{
  "head_dim": 32,
  "norm": "rmsnorm",
  "qk_norm": true,
  "attn_scale": 0.28,
  "init_std_up": 0.025,
  "decay_fraction": 1.0
}
Each number is 128 + 24 x the weight over its row's rms, rounded and kept within 0 to 255. Layers, rows and columns count from 0. Numbers have three digits each. The size before them is the row's rms in percent of the matrix's.

# q: layer 5 attention query, 224x224, rms 0.1, rows 0-27, columns 112-223
# k: layer 5 attention key, 224x224, rms 0.101, rows 0-27, columns 112-223
q0 091:113110154134174136149160136174105119078141167147140160107149107145128108115118149125124070107118097112096118136107098113160151136105146136153106122110129130139124162097141159136127108183129128166135132127148156115165080110143195160131116113163101151178182135140128113085125095157152114126096137166149115142172104145157151122138123154141
k0 124:153144157129124114111164124111142116128113135148139136145156106158176156107164134114193100125122106135177130111169150128125135148108116068124112107156121128100146153085102137102137142139160088143133138133114117089111174108155121173104152151123114127088103129125113165120096108108101120164117097126121150141120123134086148137112130143179
q1 078:128097112127128161111137112130157163147145132180107136171124092092118144141161097126142124130109110124121141130153114128100118166079145155100155166118126132072060117119126130163129115139091125131103165139112166145119147146110128090145110110080144169123145129145126156156168164112166138135117148110144175078142125133125112115135138112109
k1 096:131153099160149108155112121125126155107116139051141118149134144090158132174139174164105141111129139085124126133162135117155099092150122102110122112117129111122165144132132131106139125149147112081140116155125102144055129083138125102091169126108121148129122131131116159124120125145088106134196143132102102123119119126117148154113130145125
q2 093:099123157140114124087091121131119133118161103154123151129094128177124136106119110116132153108112070147111141155130131130144078126119113109097158154163131171174098128147119093146095163084109139152124127180108166138125102157127150129108136138099129150188115081122079140123130104131139151121136129146135121157146102101140124112145149146120
k2 101:147171162122092113092172111102122116185134162138122098131129097113144124156149112121141126123109152187118123111103110132116175128104122093158096090157151111113146140101145144125171133126129133105133116077146130112120111103145117159118131073152129186124106143110141123187092115132129110144151151099142153127125138100092144137078148094156
q3 093:136097113128154079183176150116130130139160124137110125103082136125127104157153128142146138111141149073184128117150157143154133134137128145089141099105131122151136131144134115136158112110114140110091128104125190146084159143141131140122157114141175130090097167144153113130116111092099109106078171143162104152111178128126185130114127131112
k3 086:143123158113132120137109120135099138136128162091108144162136159115109117155116096175083117135148107104111117161158113191102111121131110132116091135115105170161114098121142166141095114170106122122117150124174154136162069113127116144131096117147122116169134167121131166128129152156135124102131147157124156118107170095118127157147134130111
q4 094:146112091172130133136133110138124161108139100108119175115121128115155126158130139136160147121158171125149084137128112107090139126099112128168104118166096138076170120115145147132103135155140156123124120118071141115122196119101095119115114159106121118122136136153147108103169107142140164127125133115106139145129124166105094076140095132105
k4 085:112152098162141121131074103160145119095129115122122134159131152122123152094119137086131088181139107128160112126106151123110137144154113137166180117112121135125170157134089104149130101144142129149105149105172071099088109146157121124133162153153165121127145172134131101120129170123148136149140124135151130112109129169170139132144149128133
q5 094:085105128068150104182129143131096102119130129135130075156133134148108103087142126171148104131160168138147185132117139107144088158142114122113091139122149120127121110112131130102191157177152107119124125117140152118089148142099154103112171122125132094142136137094120114152148129075099156111072134127165093115133155147116128138132158125103
k5 095:136124150136163151154145129119092115119136134156126108109130104146140128146144085129086169095073116147133126114169153156135120134114136159138107129138127145125082100107108115107123166116118155157110130152155129161168115102115133154134101075132120096117127112130168109137125098137113135118096134111159177157133149156093105164123156147118
q6 086:102168053113118154159127084143144152167135142130133124074099112146130120179092132127118117134142122137123143118124118114151137126115109117120128148106100137117152129154134126157130153142143144133140131159124103105112116120113118147174106130151111118092113146171147111128185128153132104161141149089092138114111143112109156071150122138089
k6 090:165149145125071105120101147111154147121141123094174128134153129124129136127144114141158061122128122107096156127083136092102168147136162117156172097159160142122165151106143120116127133114134114132121140143111102116085105155122133089154111131159144147115139158080111145113124169116164123120125141126102132109142137146152173159109125114118
q7 098:106126111137134125128125121151114162125115135106111156117137160070161141126132137132148121147093159116139107109111127143138115077127164131142137188100082144138132145178148152147179125122141104088153100106126113120113105115143119143145136146130121119157127132097083113134105147116163171124173138110116165128140125120112099071116087128088
k7 098:081084074127143122175151126152123130154117169100111136176091130129149105142134134126157128135142132119124089114126124140176151107169144158112131182110106121161179117159079130129112120153099118086114127129169112092111117160131145093151121146114109141173124130102152110120152132188138133125149112132130118061169143142137149102152140076122
q8 110:201162163107134153120145096122116142118140107140126130135108133124122142109118167140135108154105119112161162141110125137166111081099093140138127138075115138116146121147147157091146146133118121123127117102147110141182096128104141161086094091151106145099120147150104157122100127110151157089147120158136135094155095111137124170128142138111
k8 094:123117109140144109111111138092126113129090192097107141136153122094150127138116138107147087140141137095134137149122150126110147137090152140148106095122156101138129131124046125100123104106089135073145142137116141080125092140152138136147178128115125107112141145134138159121161095111090158144103104159119126134130154105176108115150125131157
q9 097:160165136139158113159137121146114081136141176170109111135130124126092141136133153119111134120116092073132112084146121093109136155142093138123123098136116174118168140115121097131147128128094154133096122134180141129181112127116128123130123119093088072148139079087136112140092096113105103122102100107148121170132140102100160107122097127123
k9 102:131119095115117124081154130112149132127111147141148149111111138135150137141133180110156097146143144111154131158141115138113109163121126155141126095062178106133131133127100153093090117134111119101082147154095137103095113144121113099143149134092171111113116124151114150146153160084130120136162152144116102116120117130119181080106129130135
q10 112:111133118119144135116121139138113078128087114117140146082094179116105180153118142101092095137129083108107137137136131147123144143139097125145136158167151128118161130142129143153091166075068148155101152156105150138121102120152143154139113141170139102138161132132095131128148101104134147137063140128104101115130124063122129118104076123090
k10 097:132161130126132133110128134158093128114105189147144156120075118095148118120152154122119087132107162134123128138140109123090121110119111157148065118142152104150131149120159130123105085121102118134132130131098152127129060120131129113185101129131157124127141086131099121149122119110176142140131112116118130143129095118157159154121101160124
q11 121:093153144149116097069137158159118131114122109110152147135159110121146121176153128090139120158078182128126119159150128175115109095100113118171088129127115111093147126123123131150097111165101132107138144123135117117155151091154159111126111133103138097110117136119133113135153104136114112168154101149137110189044114169100100081137149170109
k11 104:120115136101157133146158180136160128121124116101092154141147131134174111111115107154118094158095103129096122142117126131124177135165124122157078162134123108059172134138172113104146137147111132131075090104157126143123127101118093129117138135115136133135130127106154129129092103143134147194117077127117138161097069132128130094173163154120
q12 108:105146147120115124129126109130093143111126169148081045118126160136112148157118131128133180070079117109160134136117142149142100123142107079093115153147148125130105149154119107129092116121133109118154160111126154123123177107132127126106129108115106116083147114146113141158119120136163129113134161119166153095076122171103160124101153109142
k12 111:074120098141121153122119131160169144120096124098124120131086087127136154170132133118143148092121139141158144142101141123132123138157120105099102139116126123135137143108103126119124102142091105108129118063151115144128150112135168115094151131153145103087137124093135129128155073130129161059098124095148129182104100137083175129079127122101
q13 118:121128153120098145120149138134151148110146135113100157161142108144123088134111130157153145110059169138156131090117142132115153105091167115113128103140096138146147115117113145168105137149117138124162125058126165123110166147107099118129128135107118132127122115122123137146108134134107152159061099147121133112089120132115100150109113108183
k13 114:081135136145179089118109149142167153101072137135119146118102087066108095130159109146133147141119130110137132146142108149125141109139154144160136157141073115139091137169146112156120127148095169097164123149096142151131094145146145119105087119133111139144140114147136148088124117130116135161113149147138139142082123106110091135155116105153
q14 120:103115118140122122169138121135133137117135145100168169120109103148099165137136116129057104113113133132181140070086112154162119125177109143146130171101170157136176143122152131132124110151141105137123130150150112123156138110120122131099117149151125122137128153119106187099150119177124119122133130100112141139119123178130165134158137141183
k14 116:129124140113145129143097151122128122116087147105097096132145142141136104150163169081136106115090154108135087123142137145137114124127087155159146127094085114123122120162156109112093135148107159154135103141138149106141185140140139119121118157155146113140116112154119155131101171118139046117131131149087116144117179106132107118104104167138
q15 118:148138130137106148153118083137117157120159107089083120072117132111120171140089148148136098113125135156140099141128117140122109140121119125105137120103133174180129137117108109110174087116104098135149146162153123114140105107163109114113130107154141072136127109132130157125168126090132126124138119142123140155161148103159146138172152089082
k15 111:166168128162129163144115141150140157123202132100115148067101102164120114123112131171098148087146101147142112114140120101120128140128155124166163166116140138110127140152146099129128153172091087132136127083099114137101123174145127116113133133153157099156088104110144146122119118158111142144123138143128130180124166149147122101179134130109
q16 105:157158127105130101169079115124063143125104152120123064119121154149127103138141126141131126114167141119141110104080164146137138105120126142091115106122147137142160148126140100128173113128110158126117093133146134122098119106120108145106126170143126122137121098128115093107129121118114119134108133113145145144095174175121120097146119150127
k16 094:123145160121099102108147149128164156132149081117091147134166173126147107114093137137119143104139096110169197165116156107074105106140104166128142115101102151140129148155131111103110115074137128142104110118150133094115113126149109141172124101085144145111157115159115118162102142129123141138133130146112130132166103105082105123114124091082
q17 098:141144177093113132137180138117133062138150137160111147124110080158171165140086128129135103131140082129134133141110124083131154137119105118153133169119152149133121109105131106148135121097125106148074132137132161118141139114136162163108090124141147141114136084146128122109117114144163142114117131159149102125147103107100122136136143139147
k17 094:128129139145116146090138106128135147169129108124139111093114135131094117134134117120166107090105163156125109119087108155120153138108134150141118134140168132098104147168149111152139145125104150119145109101155129146154114061131130168143119103107083162123121129145115110127128155132116108114146110107089164121096128090132074148092114142138
q18 086:110071102140108114108099154117147146059118120159138147117094162115116109108139177126160112139156139119138116122130093118113138107125116061126126160127102143085141129148119126136096122144147113090130149121134121155117135156116100133131134133114160149113089165119076066147107104135121166151153096078102110138117124133124132107138099151158
k18 097:176127168156160132139127146116160100137162086118146149123117138112123135121139145143123087152155106107090170140174101096111142169146118097105145138156105099145181185108083132097153103069149127156111161137097099113110111113190121164157143130103168124147135147101149154120125127104118110178173139165136114136136112122140137142147151058128
q19 094:148121108111140111126097135142115176134092123124119130125143153078144090133152150110128166113145120091112128128145178152164116150161135115133135146119066122113127085098134120084177135143154136138163116110166079122100131167136156150111167156073121132108080127089138114122114136100097134144145168138146148109132113143151139128102128099156
k19 080:102118166160142128118092115124153099094129129119084135109170121085168108135117143125112099149118138091125131141148106162123125126161154124100164092110122152120115139157141126130105078147139146087171139173085157093135112147152117079052119124130142116113149137130118180085111099106158111130129115133129147102131118103126146163113150123133
q20 098:118119138137140134188122108111145119108117097134151147136111104105146149152155156140146088155155178101135137138109120154126114128127082123121130079077105133134124094124099101107144129193111103095165154143117068124108172121081105096155162132150148122115126135120147129160116109116135123110113144117159122106111135143117166134129147108137
k20 094:133103083138131131119127125149134115115086121142126147132139141111127103100103173132123161133151103120150151183164097157114164115117146143081127119131136093141096124132122123122120111145123135117104153144131134089138098125162131124101120125104160096108137116153119120123141111083125137147102086203092092123152155129130161138138133123145
q21 098:131122119113144100146115130154120161150161119134145088098151099152089116150131095160152125151183109093174135138132154160156100138144099115141118131125135115135114110141162141113109118120067099113090117111116181152120137107123122160152153167166117144121102158140165123149115160072133146156150139158134116101081110144140151161077126136116
k21 091:145103123088166134142059127129107125128065138073114116101138137124118140117187129157110137122140137095118150134166140154110131113071083114131112111110115167106113136105142136096145123142125114110142136148134123128146101123138113087159166122169172091118106144127161141124130160147121144118109123142149136149132170120157140086139097121145
q22 096:118114137124088152154146104144120132123125119132148113159104166120130119157138121111134149118106145147118112136148163164152099136133079127147125146113142069153108105147104173111160106101105113108157138127106146144127151129122134165128114079077152130111083159178138122128117153131133108130098151135151128133118111130104159116140109127102
k22 104:167112134119129128160112099170120112127122143099147137099144101117157159160148129165131127095127128153102151123155146171100128160138102116150142097137157161138109088103139141127131095115114138151114155118121085131136174108110089116144196172129148120123124116150106136108053100114102149145121157132122155130116129087190110174173081163151
q23 098:129169138167089119132118086076119200108091117192131123149108124075155104140169145131131154160135159130161116106067159138100104097112143089129107138114151131091167183097147104137156113124155140094141052116167124124085128119149114139123125162109125131123153148150162156135123132122131130134133170144111147124117121121119112138110116074111
k23 104:141131145117146138157105146139127134074112134109146111077114107106151115110125142161129117132174132129133117144129129106117078150102153133133133107138121151111135117139119112123139115119125103122088137092129064164144155111154144125157131099090107129107102167113124142069104131081084138133126144166131119137122113125149110137144090158101
q24 115:146128156149060135101094119155159139154121155133167132110127105160151132164147102112145114145175154147171121120116105112135099144085136102132080107138131143105126146112135130144087119180167121120141085100143136092115128144163108153145148118148115129111101121145130108127172164104125139122147127137095132165110098149094107156095173128166
k24 101:116134171138144151087130093139140143142152118137140126095130112131130107104164132122144142100156124160165142113131136154074097128136095098140107103150111141157146145120115115134161134149134143132107136076121106085130147130143103119091119115071112102098061130141130148111090134152194120105106147155099080122124109083174121124118146136131
q25 088:155098144125131107152105180154158136108168109103105113134141119157073106111084107107089136123134118139133106140189125135132120154137122136122152064102148153131145090091117132085138146125154119130132117109148098175153152144123105136095138066159110120134138128130113150103130151095113116106127102149123124140123175087092140169148161113182
k25 113:156141091085143131148122132141102123152143102113178160088099088133107118148135149099126080135180146133125103143074096127126101132084128124126152121127164150123148166086076164120143141123105081099117160136131117100159134147123132130135160120133140132100140103118180132129122134120139126147126135141128097155150116088170124115160103140109
q26 113:106115122169136091153129159120124114138172142123109134121140126184064084147096115113132095132137130116164129119137099105112108135127152089118160088122125147136163128088116132145127184198131133115169098142138106141142145159151120110156141108164118100095148137118162130127188152134102129088159097098126132126113197104116146098163121099151
k26 107:098144155119145148146174147104166129089150120138098111169126128131125112114145118089096133107125119084177125145131112123129121152159096138117197141072142136144116125114137111106152163158113125107146116101141143131081128134133120079145097150112158088118124078102148132099173121142149141098122125102143132115147158124116097081122111163096
q27 115:090092114113126129095173166151090154156139134111145134161117180096150131126138125097153118133129129154127101107116124099091114137118131144130118135122130120114138109171122140127150159127123141111092095114112149139098094141110119138140114152108173087102127095143105097075160140135065098140093138104164151107074168111110148125144152156178
k27 113:116104118100159125073133120127148156157132134076119117137144129076137126172119154111119155078124130104140087164127154142144131153112085112146127159121126109092108112158168122132105168088140149092149127143098149157156137125182105177136111111113169091091147109160132112103121120165119107136115104126160128126104117121145110107096117172196